config.yaml
activation: "squared_relu"
norm: "rmsnorm"
norm_place: "pre"
positions: "rope"
attn_scale: 0.282
bias: "none"
tie_embeddings: false
parallel_block: false
init: "uniform"
init_std_qkv: 0.0408
init_std_o: 0.0
final_lr_fraction: 0.1
steps: 3707
dataset: "wikipedia_en"
Each number is 128 + 32 x the weight over its row's rms, rounded and kept within 0 to 255. Layers, rows and columns count from 0. Numbers have three digits each. The size before them is the row's rms in percent of the matrix's.

# layer 2 attention key, 160x160, rms 0.272, rows 120-131, columns 0-159
116:120103133133143122092066161154150060138144150116135168144183068164133176127124087197139187132164179139110134155102179057155073120144132132139110184113125151188135196119095110128099142153110113184134106145113145109097192144127160070113076157119163112148162124092153184149145108073109119159144096105121122153148171095178108148183127142141145120181147191131098149132109073125077151190160137043114110145144129095109111062143104126119129139120164117117140145112168115083102062085143144
091:123164183165116120105149135083077112126079096061122098133089175133100071147165122161178115125065081090090143157157139104083157140127132118161171123144159153122111118094175144140152119158191147144150140155156141152175106149094126140147120119092128207148071118147118179171086156105160184142119139090101132160109130156075159159061116121122131137086098121160175151100141230079214118159131162147139106121125114186097122164106085113115162109123101158095105101110142149154094116170085073
100:160098120152114127156054188154145176156099132152178188092136177107138079165160107061170116165124138097150101118100172155134148135185129157112099157118129115150129115109180150133142148122125165127124108058072132081142141078214097172157144153158182094154132097127150223130164120117116138107153147139172116130117119116104132116117096150184131085114141150146196157174139091166120128094173081157114118123164117099122127174166121131138137130118119064167070141060094164161140198101097147
106:161163174183125115099103158156169142103116115151163160084072128158174158088114119092130138126123146071167137169071094129226122166123133135076097101166188122152061154114131186153127118120148131137175123115119113129149141162165142136180161124077117120102058062075102175135144199098170103115143101132130129140173117182117079188177172143148146125131085133101199137103148138144101073100138121128096159154128177132104095199067147119117091091137103111137149119144128105114165146130144160
101:163038075161133126209117093084139142162121169133094100081158195154124152108101122156137112144111136147084140116170100118093093119139132113168114107142136181162117121127187130123086200081117123144158137131108126075101122084101089130108172134127084096135141132095156137117063068099128112092144131120098102145069090182118174160104137148136098182131187120103082162123172162160099149197114111130181128122070128100155139137154160165127065163125191058163103118152107108111167144087121098
097:128143060107151158144159115115163111135142203105181144106111079122155116118138076121158146151102099159151102154127108107137099126139107136131162150126093159155133091134185119072061131127143132094103117139122141104150144193092187115105176126136068154116124073068134181124141145134162169146119076082123138131091204126079040184170190151142142062116145179134121176159151078113117110148163121083162178100111175159112115150058095077136074138096097138098131110156126112109146099129166144
112:126113125138096139173112116113108109162075095167163108142093083152156134148147124085087128117106091093127105136164115160078157113136099067166088094098097128108094112133192159138146111084123092088141070104087061195063135109174119113120172123086153181085176188111172128101128139133118101108150116121163135148134119126141157078141124199126137086132107125119178113124167139105099139116086148144041097148082091169116125111130113123173191157130120127152045124115154208128196152098169095
111:111158147121123207150117124136130143161179125126159163100055102165133175094109114093088168074154154136114136088191136133133143155108127083159110092124131178101141087156130153164102122135123178106121095135052109125154094101105105092165118122068125130078170151097129170173116118115118077122112210127086146131152125139084063151197140114134105092173097142127149116111116105191141143113154105080095147191148128178131094108126072107102081077079069175163126173114116074095079125092120124
098:119158193145199123170132086096157057117134113079061112177152132084073043126147090098155089162121135134129152134084157110155144091170119162061123124188131133238111132095111144096193101116121141147097111073167077122063122084182112135090161101113115068121102142131116125147158121147158134131128145133084119154184107165103181180137124121162150143137156112175133149108141113164111147169128101140146138137108136142148146181154135142127129105087134123120144137122091092100117115135036091
090:165079129198120112131110145154085081181151148125078140144200115092098158100077123096141094127085146134143166126158126138128127114098131119185136076071058108157160159153180128121065189135083111151137098124114158118189127105110119138108141167119119069086182075136119174111145127071103117146144166172189127093133091145185149123095159142141153126174133079140153139131118084072095162171129122056145123106133115039142139173149156083152156113099180107129110137145100131094118076091137120
076:132130120103105065122097189151094092142170049154145101133088126157070107137064132085174095133192157086157094137110093093087163175128144153153157166128206118155129108095131157141082122155108100180181091168163144075128103146054152116146189199169166141162120123096141104173175132183195153137152116118111148171114123089136093055104108150138158154141125187125120100091095142121095117117124177156059131181118137155132166079150126120137126121107148126162115135107148110136137106112134134
093:168154155071124150115129171089145078123089171113108111101094107165163157165093092092136146133143056078136116107148077134143160144114141127102115182110086113116103067119147106135182115180179163109120120151136168169154115076106102127129051114143197203128132151098116126141074192097078136119143121106130174159085134157157142123142158144072160151108089157085131141111059127101143097136100157144115100109141176099132113173105149084134072117159132203109167169134115051132125131077180133
# layer 2 attention query, 160x160, rms 0.285, rows 121-132, columns 0-159
107:104092071088124106107132070159115153179114155122117114100121105080135106146157133086176135115176147127105131170134151146184087166148059110150131060152173142129127134132131137114105195183175096154077124111178131118153150155126147077187097114117150127108170101161118132093122146116172146195193108149152094134091061117143137144111094120091164095142153168121132141113160121179142144143174143070155084213130160094111128105116118101133146120112174124138089175123161188169093132142113020
113:157203149122130134095134196163134097189096100129187099106125142120150126172162126113132124057136169121074168127102159099102188142152126088139136148084157098150148114072139172146149082150116171136152096127167146130147139140070085144131124091150130159122115148107142156200094083135134130123074136099140074106126131153175132125172159140161141136089156024147087111120119190079103102130149147089066170132117129154172128188093094147086105163163114145169171156097122145105181115117182183
102:137131080120144122008124204154171106154154141058131156077063085110121135231127122133123152077133136108118115152161128083180168202091162108112124152175121157152111151130143145174120121133141091089167132122112172168120155116149083178144086124087178114175141061126110123129159148155166111144140159108121098156092109130131053181141126081103145084126098114109124149087109132126121105077130103096161124105116168084128120113135096120135143117123112140158186144084125156081156117182103087
112:096149149130106165098116096057112093158114111107077087110087205146076131117125095062135112135120175112093095122136149136135145125103152125163115101160148153187157154112130138137140134142157139104105138129107135121095130129141160096127114136182130022128137123052188135116126063140074121162070142170138083099089074178154171109079127115070104194128145124082112127121117192158135144126180159113153092135079094131116153092173175097168061151123158049164109111156106159130139115119103107
109:125194113161122148132142139126113099129191127196139063136148101144094158101148124108117134129127054161171084137128119134061162065062173146089150138118116109107130118171136049162103074150202086155099104092121137149112118111096168145126137118151160114122089122085134126081150106142071195177124092102110113166172137171065170101111116140129147124164094102170178157142108106131126104155153140183122115120126109066070158193087135152095111200116082151142102162163150112134150168152141119
106:145086147142153123186094136143170118108067152164155190180170145103130128172141140116134122076149122080135046112120112116127130158120095059120123151084205130078178154151188110125119124080128138135150101124099132139055105181070153145157167092117139132151120225101095125143088112174128161149127085171133101170131150129153089109107072168075130141130087127145113082135115159110100124124084111157046154137112171183151128073149091165167143140153133178138144114121140176088126131147156142
107:099134133126139136160124154124126105102143143143163117086058144056176100116131169081124116145127139139145094097155119164093139141133064120117110132047123109128180101126091119191123116131110102091147093195079113068124164147158090161174188095103083107147055104109118157141037148137150113128101107169116162121156074129100147121129122146177136133120084128122181097125164109136214164135097098171123131165119135130181119113125056168090111152111084126088185216089119092105130139120123146
099:130125120146185117151103177095135168141120165178169128139114098083181175139171199161117109174108118131132094164154128201090134130170088131117110061136128097161171119094108145145154100132156067135140088161101063125181137120105161119120161107171145068089171124171122156124101058169134148138141084134134106076156069123101107110104119150122126178131100130153148093125106105137160136166125128122165194174083149123176184147122113182152128095142094175137126146151069067192169170100134168
087:150113123087121146176111130121147152101195211142130138119100135116115162152181103157124094109127143178166146087102177127146095157125103081103134160143146095116139091100129173158116168109102127082102147170109117123088156123094091080135127119148207119131123149112154138070131143147196170069035133057149149093083141097166154096113163138134137165082120154074129097113140127120095065133106084131128160130130103185145157052118140104121107162144135060173107171104095085098101132058165105
089:155125094150142156103095128113133179194102156140124159039168214130124124168144139084122115085118138096127189126153144168109141119193166117111140119157107170113089107196125142183144120118078129093129137205119184165175129092118129119123105139145114176126096113161085118116081140115116115160162112132110119162101168162097155134141130132121137072084098087058050135185121113155143141112137143109186105052158139169137089113100163154107167119079157149136182168098115081101153093137174155
094:126138166058130103145158148136164154109178140051118193159164144108106148144158159088129094162181122164102142091109174096173126153116078112098137125170146077120176123139146191145087104094155113160090142150185050153130105150072126141076117152063159096118151121061119153162173126123166144143104130114144167130065177080190141122135111139159084108159101127120127082147122132136133152139161092127115171105101146076133113129113127100148124139156116133117099219154089066183094160139185104
089:146154101127124103161076125132141142099154106119123154081129114115084141172095168115128125161112115124137110101160142116190129153105142097088098135179140106095136158116148128181099114098101089189130128127103121108182144180129132132163182094137196084160137115105103013111154122109164109083095095113145162146085166106143132144103071099159160166147146105229145159150107134114152124163160090155091119097122115101196186152188145152065154185094173088108167152160122162086126139183172125
# layer 2 attention value, 160x160, rms 0.33, rows 96-127, columns 0-159
085:111152159183128157130137102176150169144138170116126099132125139124140143158080147180100102153145085135185130110138137136078139054102146062054136090113133120166144080134107155096080077122137145150104125139143068135109100079133082102158110164100168126069165176121122117154143084138135168075118146125093147135099132134105131142127146142136148146192144096089143091121124158161119136117099115099076147120110002151168190122124093097115060177156129159161118179111048141128077129189145128
090:129128130084163165156163077153118125150154127098103123083136134149150112116111212117091147142137165164186144061127131203150199126087056138131154152128157165160146137139093088145096162142105176135158095129116093097081125208138125152134120135165129110091130108115121077067089096195071160119122097104077107159099087106117104152150136129114167121093118141136104192113147118166120136065135100155102175122142146155125135087108115127136047132103123102144176138173045121154117081128203126
088:161184085165100180094143166169153141149128107067115135159147143129110096180149112132131130126206171106099128137078133141125147133123117197160152087090082165164144186124125168165126134135110177092173065096075202137144156123129168109112123094126167129078147134141137102112198093109158149142143126149106083152107117147154088156146102166088145172098098168115156166159126128168124129097192063141090125135197068137129080114101128117147147095171113130114163129083147159140139091174160209
075:106148122123092137109107100045154153091158147192142147106095153051116121093137128059126110077192138127119111084111154095160102131129149124071058138112079142091085046144165135065118117179121164074059115120144155093175136105146152131131118123084154085128169165155084175093118148140128124113134127159127147125159084107174152113102154141127152059178102119131123163145104146128117100108092098110144120142147069181130096157139147132153182154091112082194096135187095131163118099154078128
080:076136151116167103143137097122095188115153116145125114134092155080077086133085144148096118134113090122129095097160130143067158094067146096173150120079093106156110113127144074137158064098131109132085131186203062118130140168104069076154124122087125156129103111121085126170153139107163144122101166111148156164094125114146114088152101095116140069160130072129169184060165152113099154127093197133153168088151108207121128202175095132144167139156131145154119137129109137160082142196107148
072:108107137175212102116102132108090138133186111128094147165148114141133128119102120136166090125147136116120148142147174151178079145135122133155113207128118149076125126083096145201067104108121147112181199104205157164156166149148093135116204105151152174101141135168137152151112126131169088192062147184109134171115134092133112138125145123131112187131090119139129102120072122173113114045145172142062152081127095117154104104116116112097167165158162116137152079144126106102173207151134114
093:178102061072177095166118099201129123185133077069142175113148115142130105171164152139160093071125126104110156092109131144129181098107133142139169132078139134182208101165124120124114139117134120081127190097096076105132105156156052131142087134111133163073184159116135086123107178140073112131163146084152071129150112168125143115168130149127142072133118141138125216150134098133153064104139092152118109147134063118147083152074143164119098143134111077133159165125122107104101097148173134
081:146139119182098097114144080091085151089147128181115104182110148060076142080126161134082118119138174120178109111119125125086136115085125101160164053070134187174113149138062163165088148158115178154086118119137141138092133143103136074145161187147150099167096065112084170126161142159076174094094105166108108094137112110108180107093106115092067157127131071177172088092092132067139154090117144122085115152144092151132116080102169091108085147128092106095139135137097097158129149112147106
093:178108121172108121105125174133159136122174134095188183129166070132163134148160089086091115095143109096143096128100147135169164143065134167133102108113104127075166115098083148158230139105133121122110136095074152140177100090148059171084155091111119074081128125189145112116162142144144117165137090107172156138125098164132108108133134097150138160178127204137112114137123119070203138121090159092070119161144112151121122103148154136131180138091143097076151097125180106150135066110145202
078:177091128123116122152122162155135088112140124115126195169055164091098089102192062108114077097136201112138167131188113130170102162117124115140073144110133124166109113118053131181123185133150156075139174139132168117111125096127173116113107091125113136108178129145103075126134156117156070179149125107148128129179125143112102139127121101137135098162108187105122120142115132065174152073131127086129154148109126136142156193155143111114125067166132031106143178123184116135175128146187059
077:092114136147155136153153161116121114171152150214136116105130140104129151187116126100144117112100129075118111114156124117119088171049120101097084105171148133105132108111123056181130085091113102141136187143172172086157073102154067118115105088134112074077162143157146139148120118167149100112151158143129166124096143109093105165161161058193118188186092190105116109067142178059111174141147123130131135197064152112099147101141128148107112153191084142134118093145142136106144100068136116
075:118156161114173170122134163133121109122103204112116154124107049088098149021199132131150177133129116166164160106152149167063142127184122117172126192121078109126114113112094169086131131164073179061134146178156138178109158133138139109148138090116117140118112142174128174162142186147118123142091140139149044115166138114121125063130109104093102126118169060184102149111116073098119119109123118124137139160125096097105106117116142177198142153192137163136102178125148099161148128104138123
081:147149073138122134098137134177158136174150169080083110179148078120124114158170136132116116103142186142170110128095118151119146126139077155067115123083139156126190150153037159132188130109095087131107152095103116089134107098103108109154129118184109153055201168153090100115137171137133107172108136161150089107185104136155103067139073124161096108145102154145096101179147101198137116097149050119094065117118114131169130107134070136170076120143135153106126115132148106171198136144170152
079:074159172103104123119106108118093187058096106217105093161103102144151123104117163131114105194101145085165126101131136204151116134111132158068090126123091109142145124145141137191139134108183093102080162128115142124080102128122125114128146116150086187166122088109104075135127187105139077110113139148109171126122126144118136117113135109152151120077129070117170123094130173112093115200147105087106181133134167117154124172183074116115187156180169198132136151169154093069167133179177134
072:157093151172097162154082150120126155109064153152068166087133154155131176133159094149150116061109128142090163128139152016135048101144062105181083132035111117132134162129129146117043122148185109208146055139111166106162113133110119088130107169114180105118161170124125177114174105129112082171106110084151113131134148139133128163124093165157124129136105157157093072112129143138077147146119096112110087137130093161097158080143121103147111123101102109132167144151125150081114121114143133
079:115120121136098132145177137168110125117159131109163124162117124132172112201100167112113088099109162078148140126082133178106084065125124075114103148147128088142137124145066105181135117193183104168144107108125148160127161100127142121158132151163134068079166130135154102101160150096122117133049186202134159133164190167113088093129176191100122064086145105159171127132128138126101092078130167116147163135158165124104147085223065120168095138183120145165146127104153103110086150115143160
084:133110125153128086121157140168129136104144177100115090165158083104127082132085125160128113086102122111076181112103118175057066129104123127134113125157107165099149099185147169146145133128210175202081124162124156206179165109133166128185159105138106143222124126116131113060139182120171117167124151120104174141160153165077098077099118119171099134150131085159149118128133136137124085095162106140150162116114128102130107154118099100158155146145145154095149179157100128147080110120202206
071:143120162120113182134119148198109103133118158053133160161160146141147142136166139152176194067131175136112127040152115127094159157161130158097097126128067145151154118104165100188133148064123183144143140099100107123114177125099095089180130107105139154176172141087103140085187103125154117116083068100135145098137114151155149131124185154111150094163131193119082198175104079166151169134132107154110130180120052139143137102149185131114117120171080131085157116087091125102109087117134144
085:126108143141123076122170130109103104148064151194126095132057098153102167141087035092138150178134120151130079075161130090109096126128111127120089123132093048101073103098168122131135101127174140125098058122156149171111124144113170109135125124139099107174086142140069089189075061093154179172132115144111152137115135170155097111066115129133143112143166134123133105118101182076126165162121147111122119125165124183077136118181122106164142122114124181117135158115168109182087129109039150
086:118110122149112105155104164098128099129102153180097106102161143140122120110160143044160091111132155087090103141163127079124141156161060069150153122155180119132084127053116089135189125114113142108110138136175174110119122052082097138122125184113118172105124117060076104095127077177065154103138157097134100100086117141087152147079146096096162173172147090131095093152123132106108122139075148102100114128118196121141180145104099090100161123047130121063130071147146173172130141166135143
075:185132115096205143078218142184112076159139185059114152135153159155126146134146146162102163116133176190099124156084145080141200082143142137079131120124057140136173128103186127144135117096122150168116106115183146095110108117116156143099133093126118140079123128152083110114144085141088151167152141142136101185108108121169155138121113140118161094114063158110125091199134111120127161067110167144087104180122143114143112097125139103166181098101133094108135167125174147114142153104194204
083:136192130126115157163060154120124065113059128081106109126087166178200096020158118110131145130115088131132171057171132125122128123156089124108176121179148167125121073124158097096118127114136127118103131153119123105166118164135135125123141123128076129167150130094161146098128156143121118120185141156202167138128149145175117156088208111076180102190168107111109116119167072113163133163164147170126116168070207116104116149118144153122124114102138111097075083140171158165126127106136164
081:139090117172125113139108154102131097090079148135131153189103165139097153124137053161129133164106121135081102176125100101171058146114135164161075094147159128134118117074104111186170185134103156148135099126137206117147084072123137171105158141131138113164061079104073121106151123097089157110097149129142173108139094094190131136118091105110113152169130077193132071178103119091134141139136171067139126163128139104145143091218152120142152144178187152123173087115078160164126138143086127
078:114132141110068093085168136166106145152123102180089110140086160106144145119104081109106165161095146168097115149188118187062125153149152119122100138139134129135112085134091201090116137174129149147136096114099126146108136107108109138092132143141135141109108085131121144190092139143135108122108184158150121122125078126144085095111113134149112128094093045064145135114153231102109095120121147110175168085158175077083119150112097077158099085130128119173066126100145148205238127133098169
086:180162122120186127152121157198048139121141090170070167195105102144132132185162099138159085101149103118121127165135191100113143122151142122136127102050136147182123161132104132143101109114116118124163135091111142055084135101097145149160138118138177157065189113096105120185133121164134165120093122108108100092128101066094124171135115164081127158136124158099154116088092128137149223139174150142123135136126087096138078128114130114158187108141159127100168105064093154160120060103182101
074:097212097099114107118107170118176092142177152142129136104140097085112072090100164206130159146116151083114122160072132153144063128128073072083085123094052149123111101144141100174081146104114140120117168122117109137132067085115127121136121105099146114095148125164118108185104117074129059096053141189157115126128167200130111160203083086128097131114173131156170136120146108113121113118148101134132113124170128137140194130112134099132080170191156122125155158139114100090130078123147079
071:161132153161122102125109126132180166105085113147156187101132162140085117072132132121138091150104136155155116178128135135092106135141143114104179120151139155135135083101102148184114106152088140137106120127171104083105164126177155142158090168076057101181120099104107146160112097186137106095107113115112086215137129165191176123148165128122097145176100128086173114127162181084086226107076112143102168143129113115108187159051186130094173129128080152133110129119177142139172142187094113
082:149111144086123163189126115119140139119103142068134110074102126136155091093129177106106077112155144098092132066082078124145166111204100141105163109136111180126121086120175148141157134073113154169126097126119068164152155190164179208176127097121151135137115174160086121153132141128127096135134149089163085150133139130120162069109113171099203112170119121126154106150099119175109136155153100121069113167135103166173112087133172106106087141029186108143123098080094126098090161122134174
082:175142087119109102112181185085129109149150076123150144092117158124122111119130073135137091127146145126092103103188137060121050130140145077144135148140162162061101124146154147135126153101117073173142132106177121135188090028081121134143107139155177127100177137175081142119154092186132084150163136098117136117078155135134106179096168117133131168151128139093119080144124140057136167168044114103132118121111128114120110115146117120122185074063107133142125110140133152120072159094053178
081:170130163112102125179144126163148158180111140123112094140092156142167101014160157172156086132138156165152179058087113128075084106126111147085112133095109131101088112138088100093140153087107127151109143130184125165179169150114141142190139121110196106118202136161118159160135131104109139106129127110130117138151131126114093116090085138144168136138160146143142182161165132151082047160129071131104133164181133175167099083107154142071100140107114110146164131123115217132076148164169173
069:110120132129144107169137152106186121164064123142184159058118110118145121136180071099130100153166100102103111143157121088090128104148110116140117085174131144102081171120106063155133097121085102128121156113123068095118140082155103187162174173111091160148154138170123155129125120145126171137201179131117166105127125161110158144075126110146141028142097125080062104122190115093120121206165189154135132174124154101133173151156074152155088084076137152167116076129158136128129128166126168
082:033149133098079086172149117079099136122114121133117140117066161067085113115215104096067099139137167134154089190106122152116188111112102060132158199090119171101154111056101100098088147153061162102112163176152082102086119111121140132152175181134080121133120105115090141146137163157095112142117094138120145074084104105130112079134168095143092100097136113128124107106139159082119121143176127088098199146163147148109084117101123121105117092116157136134142127087090123089144152160087125
# layer 2 attention output (transposed), 160x160, rms 0.218, rows 96-127, columns 0-159
101:142139160067148141129183123085132144115182095137078152080168143141101140139132108118061135143152088127091073099138121149118150163079156153120152074177151074102099132135168069141114139106154145130092155115182104134172124102131155194090082121154112124121093148130118074070137114191140181069157144120167103142094203119110146136104102158150098159047097119149097137178107080102171111105131141114218080168187162127109139125108140089123087113115091137148122068106130119148082165149100149
097:121056149122145117126103126149095182109089174108077137112129179068126128180182103119105109159137149089167140163124137106130047150120170090147068162163097119132102136129118161100135190103142124105115150129228166177077117107167117151138096134093109120135149120172166174147134122176158087127181135145172099132110185103155099150116117130088112178172147133078121143127153073120127123132153117161193063182054171058118125134109129139114087128093124134123139170123121163106123167139076075
093:120139105119089123114053136160102108129119145145050175132113090156188133102164088170189146137117074103101090139096145142143122159146108126137078093097128119092154115200115137156136181147142129167138135117152113081051144165177124079124090169125198187122157137165076117093151132201117143122101130134155106135097134130187144099079119107144078067112142175110131092185154113133184140095121101092090149116143087175149107041154111123120125183129164113153098136111116098156130140093120060
086:097141122119151173111157130148142084125143137077253118082202131127091157113114160130127177157102077124080171120052103130117167132116130126152152142091158112115137132140110099141187092085158168151142180094118067163133117161127114118145107103184108108121136147139094076143149093085119119124105139149134143090157130152116162127171074081105132134085174079150173128075189075101178154134156136117137160116158117090150119102153101087140118083159050142079097111158169121099096103157154065
093:109158146159102160095145110148119137094127093148155071148089128146124159068127144142107147135115136107197120073133119132108142186127189128099113101143157101051105062097085135115126125178079166114070147069165142163151135147172060181120157122146034074115080126121130124102088128113057143134077136124140124111167125113103140149073108106151081171100127044120141121152136166103153108167124137151188159136161112093119159140066121159130167136105103154167128116157136086115156137178079073
089:110092098141041089113085141131133131111170151124140115197143100161097089123185113208096118112103150140155095166125146149089135085139108133128177125168108113154126149134119186120148132129153159090125072167063115145137086163100179064177042103158153095090114080062104151096070127103075179082139073091155169120186123145122118148128113144144126125125166184126137089105192130096133116148083121114185141142166177138092122094097169063148142129149137136139125156136151143143108164125112148
101:105112101145161114114097112105149119092158147094058109117131105142143104090105115139137147111132127172132157130151165079168087164178118128110126110148151195045121137153176156129143139093145069075126171081101125171111130112118110126121108078089093082136103104134104110095198100046142089183135128199173136105097159149137112185080148155146135127212127174080119101142101101151107154161148135092137125111126168138127132167170152120158150102139193146089085073164142170154099137142108033
091:096120171125120122071109164202121123136175096082126151072050124117109107105136113133085137133094157122128113100084113203154165184141150096114114151166164105122089143137125126160140103156095083142106141167132092116133217197134129091142095132141111079140135152147151097162108086182096113138137130179118097193060184106181111104132121141157159131089115166140144165116140111154084052128148112203099083113101162106145163083140083127146125128121101121221144167138113088137137118140144174
094:134134135113119150090121203087135065131183108122081114158100125133122114127151162168181150110182129092080155121107109103111079109172144135120165182113141137173198133133222125112135132100139098170153110072123221136078150168101101095156167092163176154158135135129093144173121136122106123147083125163131151120144096197159115165107082173160110138087110168146100070078115140150141180132139071190095145122125120122131063119150096088137156124137137151147137078094126203133140078104145126
090:149153115146128154081089147100095125114114122170125174119142094098176150145150161138117168134109189164071163195146155068163123114123110108145195140112073186196145168158163188149117142173135107105134095101045106178141107123130082165139117142148124135101144117141149118134111203100113132128069102150150118096140148102140115152107166140108102156115205092166152077090120129143066061113142120143116091131137130164086124068164170142093155174181111176136092104172116137079135056125112127
088:146103110148120137136143183123151095107156088099137101163137163124119171155140133151132120060129128161148151166145118161100145075094160027122204127132145105072175132170168106118099127149124142129101065101118185151203137081101082227154181135124126187130085125105130130143116198140082095136138129132135178171141177122119131137125110139128110143124126070135135118179148068143092113104105083108116118136109109103046121121137141128154138118109109170128237144098125168106112177149152149
083:069153109076056141117086078152143145122131119131158157157115178127114094135122113143134141089117184131060176159105126076168098144131102156132106111165136117190086137072101134124143118125135157130110158137120140128143128214147132142138109138127157034149117110129127048163119090068183119167080129141087128116096101139104158122128144121128079092125064178102149148205137146159094133104124137098097086091103155128109103125063077116131104118089132051125086117123135053104148093154182086
092:149172104122112122132083112112153167108130060117074155125145119146124130075126073123174209105094171115091127148148184135155132076125171177144123180152189101141129197141167097181113193152153172124190100144059125156089136186140113141107111140097155095137132101107108162083177099128103102162117155087108122187144132092163119163112132170138158162145102187106115124086099120129125139129164156096142117136130108158077134138130199083067111103170135104111087093069159161083083096141148107
089:102181177175179102182122166084143129153166066115185087126136122117123136092178132071149111149124130127120118146176160127147143050119100121109128079136118144107081100149113135092119104207084134121198100133125136090145175132100144169120166128145093091148101102137130130168063115148100186137147116123127094110159175165188146165127178126139098141130180117153143099068136116131113110114138160143146124130080104183153154094011146150124102116171096086093168135172164095154125131058140149
083:177114107137117032072115135156130097122187123129209126149147119121154162134132067190160087137114167152140186137060117166117155115140116163138141126156143087078146146163134071171154109064126110159137122067168121153161081072148143179133071097119168165095100143151151088138122139101129142090149052123096084155147096084089119092129137069104113112170184130123130183135124149130164085143085092144124128131174083125145163094136131095098162160121071110122092130114088124134165111070134120
088:141183201141179116094098120109147102158081108080061182088139105170137148086130085114105127138100125171095125128108140105146176140122173130128179049138150130142192131124123181097148134148144170168120097110143131118160070158153162156158145088131118147177117132155103145103114172139157071161133051135121103111138124143155193170088096103172088205157130149123102129106127110158200137073159099098081122155126136142093132178106163037155111136135156135145107155134068148131160101126114176
096:147158123165151177135141146107090111128098116150069175110134150169099153071140125071127107149141157156178098123165162090107184070151114117151137136166211091151147141063084107118170105165127100145155126113175111111130097167141197164070142109123137135101162080132162111140046121090106118053125112178162115141109128132136142170055204090110147176098069190132121100133109135107147159136095133149082155090125121122116184134117128111170126156185111098145150141139132073163140175157153098
089:167167083192128153089133157098104072153135113147116156148114105166113116171078138142129104119147117096181126168131065131193158145167106149153172125199120145166095140137189152153124140076148076174114115117176115146170145154138192163122118144096130099088163108152070106180142142139115105176146176068121117157093184120136117172089069089070181061144093128121157132135158177168169141148154146099140134115126158104115076108076102153148148129088181116131122123126111127137139083149134043
091:193161178080125188159147178136144112115128147105152147149160127172111144126113157140169092166109105106136117087134127117117209168108160117137112157151165117102165115127115118147128088118109127112160068177091143133079133089098115161088176189142139116120091165087175088100129154147141107104027114081113107100128126138138144125142132107208118145122118082175159107140188112108198060071144122182087164100155092093116096174117112132088058135131089134099100122127104067118161106174144096
103:164146132116153135163173106147140130128187195114198153100134136102176145148165106181074119116152132173168121144120114118101104069137112174096138194144151175101108152179104096132080110087125143107198166130094110148217112109145092150122138129134084092209108128174153139152127122161162156077157092145097185158147144105130104145142159159135118135136110130155131120107133141112130158122165089118181175100083178118166093114108101165063136162122171165163095107098108159064194149130163191
084:145131135135082160174136102066164121104129146105163139099166069117127137142109135137189159055217102075115134089127145103042108145152176129160084155138135074126132158120125118151178190090089133131163145133097177144098168126193149109123081140155191152067130132122162134083137137119163134162114091152102146105160180123090083131141113157064130090125111143104098192068130140211178134129163131079130118148140154120118155118094153160125084152128122125140105102145055142170170129155142115
095:123102116160128142167185113103111143138130085116128110117159124147197138182100142159141062152143151100123181170114130106154078078139097204131117072120072140164086145135111132059189135100168185108161116162142062170178138080158126185143150148134110104135146125155136134158116135143134107177149116125121142126175102200107128127070141123115181091097082081133110187141079155145139137100082117146078113038111111124087118147114105181062168137125163147158192122140136129119154156111091147
092:149231154100112148068155122144127160111087133147129152122139144160167112134173156174115116132138110118145103093131142131103141150140124120091168167097117138149191103164160162146136059079131104163185112137089138147119150147101162112125120122120177144104103162164166156238096138078167122154116153135104152153127191099092129152143162125158106104089179135128155119121149122161125153133158069137117129132192115130113128152091081125147131094150112181119132173120197058122167095094207230
091:146146159111136160182121100115146089128109152180156096149131142197131157078152132097124160142107149143137148078139133109122173140130163136103101142060066082127153163092049089135134130131137157147136117115139092165142050125106115100136173162160137149177122172132112098081215110141110174064147191116091140097130205182117178122119142120150104169161120123102078071174122080106127100154136158135117100136161147167110108070103119166101109147137105128155139219168163093072095099143140121
100:150148132127076122068134128130177130211179119110093146158143048165072137127135149125112180090140180150135061119157146127170123185108164206146089161127099157096117133139123145141131152147155108085147179124098166140150175125120101092118109120072147142175121174135111169176112130056140151110145131138143133147170149138162138126124085138131128125133142169155182124201127093089140055105144096079157115109138108183118197088129156135106166154197167130135139175092146098118181118173156085
089:119111128153138143142107124103144123064162116116099159173124080134145158085177098155170092127085150160093119170164143084170230170125147153208146151090180101112130145093116132137091097151172141146096117162116094068185114151118157147110136149100142171186083194064101101146146184111094100161133130172078092143160068118098088114135094129107096190112178118133156131093099138114093124088154162083167098187101149112130107126132099155148150045116101158139111110136183125158133147141130132
088:140193117120151157172115121168103128088152074130162134156106116078177129150112185167119129132136087134119101104139138117144161121155103124123124100112022128146106163150153102114142095118124140156070135150124112159186109155146129102150111117142144077119161127197107114084095171133134186100163154094095113109090116096099097123012101106135126117102152156163090135110078073145164070193159111107168105169150147183193144138175151152097172201095118115112155126167084109093149153167134162
090:143119102113134119048183180116140178113152094093129169112149174099137124129109162144185141179128110128129134148083131113127127106077142134100123161150100145184060118135167179134173129112204102097155182092144106086105138096158140073152128153110134123133159153114160114088165127070157106131193080118123089119089167125144082112130110148111108047125082119161068141110115120113209112106120176138178132140129121156159097162075089150155086097130116111093136083151109135184202071149105171
096:147060141112167097130124143130198151139183174147165150140115091134085205178138181133097139084082089118137133109103138131105142094136120138132112181083137118144194138170084098175138114085132158109125130104088160150217099106099074116084158080150126164098117132148143095114115172141115110064130100120129150121163131119078101135121040142144148122096152087088137125146154139131083094149122132153070193147182139187150100132143154135120094129182142160160146134093138163178192110136188177
087:075170123115145070112128153125112143145154135092134160081195132139152169191066143082125130186096137093183167109138088081139133127139128141178167187154158097119138131094141155137100092094136099139161072087098073119172103087112181135077079172150053100147101124085106123119134120155121086134114080153118161152131152109111125127125139123153097103165105210103106114122164152186171114111086171135167127116151095119139120089117110151154071115134135157096114137152128082190204127118064062
084:172138151087165107191146155178172128170116168128137107103135152168117128149111211162133088140142121121136124109142155109126130091106093110094188172076070151151141134125197105122138170093098137122193158095083141111184046063197085125105125133159138125172066185205163089152131100118045080114122137114127132159166098069072139101169106142132152150097112092145136133125120147137127157080082132117131122137103161172132126167109144118098138138127158111121157122166122196110159101122110165
091:154091168128183093049147100148155167159127165147159122127139136168099102113123157120093123094115163123130178066138108096148066151157185061123125149171152161172132155162089141066134105156093125119123101159114166101133145150135100154117078150194133090152102179154198023142153120155095124120151177168100126175162098133133146176171082138100123128126168077170094131091153127112115091121135143158175121102140116120115156105123132174106144131153135092184090077157176115132118074135160195